python train.py --num_hidden_layers=19 --hidden_size=64 --num_attention_heads=2 --num_key_value_heads=1 --head_dim=32 --intermediate_size=256 --vocab_size=2048 --hidden_act="gelu" --norm="layernorm" --norm_place="pre" --norm_eps=1e-05 --positions="learned+rope" --rope_theta=10000.0 --rope_fraction=1.0 --qk_norm=false --attn_scale=0.177 --bias="qkv" --tie_word_embeddings=true --parallel_block=true --init="normal" --init_std_qkv=0.0712 --init_std_o=0.0115 --init_std_up=0.0712 --init_std_down=0.00577 --optimizer="soap_variant" --learning_rate=0.00425 --lr_mult_up=0.936 --beta1=0.95 --beta2=0.98 --lr_head=0.00805 --max_grad_norm=1.0 --warmup_steps=200 --schedule="cos" --final_lr_fraction=0.1 --batch_tokens=16384 --max_seq_len=256 --doc_mask=true --train_tokens=81550000 --max_steps=4978 --dataset="wikipedia_en"
Each number is 128 + 24 x the weight over its row's rms, rounded and kept within 0 to 255. Layers, rows and columns count from 0. Numbers have three digits each. The size before them is the row's rms in percent of the matrix's.

# layer 15 attention query, 64x64, rms 0.0835, rows 31,63, columns 0-31
108:118136171159094162145122130139167133134118096118140127169139170146127138101131107171107149152102
105:096148184165093133153126130098134105150131125125113132145115111154156144078094125118105148140117
# layer 15 attention key, 32x64, rms 0.0873, rows 31, columns 0-31
114:140135161119099120135122114100157152094125097079132156167118118175093156085141076134136146140131
# layer 15 attention value, 32x64, rms 0.0782, rows 0-26, columns 0-31
106:108129104105135150160078119143128117165135138097174098098094130130108143118131123125119109145109
098:116190113100109136137151183107100110148104119111143147079134119122162121158162114112141154141119
092:089132148096139168129137053130155094104109144136137123183123117164115157109101134148106154137161
091:097138110122089150104146137126139132175159134138104121134109200143097123135112093136097163131100
104:130145137171112149109135152109129107126159120123129126101142117116135075173114131140106084098140
094:161143114124137153151113150130143128098070067116127144162142131089148134129113103137131069119093
114:106167125149147093138125149071125109124076111104138098122144119151157119103165139120098145107134
104:159167105115135108117159179113123154114140127133119124128133096136115121118115151167124121120082
096:140134093111103117168121142149128148148100147141173117156133125136156153139112140144104106124107
090:123118138073171139123124108144127136159155117116145127110158101091136118183111119111070084133163
097:136119118102107174126148147113135097167117130147147148098153111108131099106076105102115142161127
106:140080120139116094177134133105141089114121150168163089139111120139143091150137125149146100149117
102:142116118109164161137146135109117139114167161106147135112142144136168116119115098174178160076161
107:133072136170164101119155100134096139121125105136179112121124114122126128099168128157135179154142
094:135164093100153117097149130135134115141149182116103143107105133125159138099120119096134145139130
095:127115122091130095144124124122155152129116082082120147127107147131084198129120185135112131107133
097:130134101138106132143126171136163141130147115086153115172083115089129115097129146116130110131099
097:099146146127131144188137142148106157159147097116086109116130083092129101164134092113124163140153
096:134157137099154127132129154114098129124147093127129147134143126116104123112148133073188146097148
101:112114146149125158162123153118115136144133161103136179104136168123096105125090170163120110118138
091:115170138101118132151100113121107140106149156101147139150105105121187150135146088127093125144080
109:149171195123091113163111157093137144112121128129158109138141135095121109070134114109128163115105
113:166115140119106118130162157136110135092118149142095133123109099137135080139149134130164147139118
098:159114118104136117091111149096114112140138146148111139137149150124172168078097116142159117139139
106:153137135119134177160146138111116119130124126141098124128150121120103107163207096136130150130168
102:150121114114124114131082117118149135116105130143149116105154161136115058143125145170147144096097
095:140127137131137126096083109108115163135126145078101125128115117117110121125106127124086117115087
# layer 15 attention output (transposed), 64x64, rms 0.0797, rows 0-26,32-57, columns 0-31
097:101104104117151109098122136081142118192114119132108106123133114120139105089130131117110168129098
096:127083128152115114114119122162141080155142116122149106127138149108120124162138098133159085106130
094:101137085140114127128090164129150159129139106118117143117123137085161143132141134172121142125134
099:138133111123126158106123114165107142161190177134138101172139157110200142128135182144101131129154
092:133088118115114113131176122114182128103152135181135137139130121148122132140159145117153144144136
106:093112126138118108160126101118155134147153129159133126115164120095062171150111156143141148125118
102:135103165149136130160158109151101170121145122114080119126160144149142135135120117136116109158108
092:147156100119139091135086111135138142112122131137160151189146125111141121156145124099150141165144
110:108098100123140149106131142167140089109085124164086124096140099138130144149130105072147119118160
089:141128101113159135165168148165126117104087122115119091148113137137120110084094112124145113128148
085:155154123121104142136147155141133143141111103134132117129136106158130142103114147102149125137135
099:152159159141083108112156143149130139139128151121129144167140124105120102117143125100140116143159
101:132161108112143145135117148160117122070113120198140121123173106135109096110139093145106135136091
091:143142078135095124100130134143110105135129125104111088134160134116060134098133167154143142135135
096:145154135145088149139137135147150117077145121164120161163141192135144119118092158168129111140159
113:121119122131175179105112113116129191126098166129167135105119141172157102098137123155123131147103
098:145122104114122169100118117122107103103093107112077147133119135117132132104116126121136140119100
088:148128081132185101164124110143142106138141161086119124125163096107153096107127133126142084119080
097:123134186128121145098088145109137117138105149149129127130102134148080148141131071133132068128166
083:151147113095121174116129099121141138098107115146105137127105127151158137114051133162172145132098
085:148136131099138080165139149102106089104111068116082155180125117139126130131147156166148134118153
103:124118085160135135108122118124151111093155132098145128155064146145066147166166109111104115138114
113:064141146139162157147133102117127126081110094111143124092136164077157111132138131107132118170122
095:136159131176134151144114105140150149119167107137144115120118119183125097145182152118136104130104
102:149129133155105146131150122140081113116132137111128154151144108094112095166133085119143091104121
099:105158132157161182121115112124163135089150106127163063111155143117108130121095127144133141150178
091:135145142122151096089156142127117158136128170177118159124083124171120116116101192142134117134157
108:151130114136099096142168112187100103121122148108132124120105146096070125162065133125140080109162
105:162142137098140143152130095098132129145074122134105109098125134155136107087141153128141137114110
100:116135140080150151137115104138108136087138141116095114178130129151096120162147160087128131134118
087:136142144131105112170140145096160138115104093167122091140132124137082165170120105087141117105102
113:146159151139108139133083143155091140144134133091164109124110168129106123136122119130120134135092
096:146166116130147151126149170124125157114156116088117122142139147141201136100141129130100126152150
112:151120124087094129130103127119148106164151137141149147122114116107143095119128138122143195083157
111:134097178143088136107200133121099127174142138147113107085116130139137112093111133113132132097125
101:132145162127130150139150102054088151159165096112143129137100134141115140126150144157111135112106
099:160128140147086101117096128111128145159147126134162140108142119130122132156131133174144145097122
095:151127153109152127104120114158122142141086117135107123112146127125105115124156123149154175084124
117:117106139090157130154121121138125131145145134152102141123132132115161156150131143133105123128123
102:150078149119121096145115150122185130139132126139132144124121148094135159131170129129149109129164
113:111070163101134119130115153072118106114149133135117149110094100142190086147110077118103150141130
101:113117124110106129111114123093140178161130134109151096100121120142096146123143122109149144174102
086:084111132153132130109139132130124102135148081096082128133148117113151080162104152102125115113124
102:087114105136142125128166130142085129128126105103142095135117135087143127173115145098149102135122
095:125091120104096181113165144144117122128075072148111147122128122116115125106133096128152153139075
095:136111091148096105124152165146098156092105107122129154105141148105123120091121158105128128124093
114:099155084137141102153114142141162142150128165128161151143119123084169139120173122142087132110137
087:113101143166111153114138102151158130088147115086126103098111122096160149158112139140112115122137
112:134132130094120098124137105140093131136100162160109101108135122094203122090096139158152158087140
111:143073097118097095091157115119166124125139148134135145155117145143143135101161128141165137097105
099:113111134101138123101150141107116112154112125102120083133132141096108177136099114084121124126194
107:129120139092149116131116134142150142129131130167121146109111131128117140123115115126156176160118
100:156115122149105127137119166151124134141101167136089136096086117139116116101109107110127117109084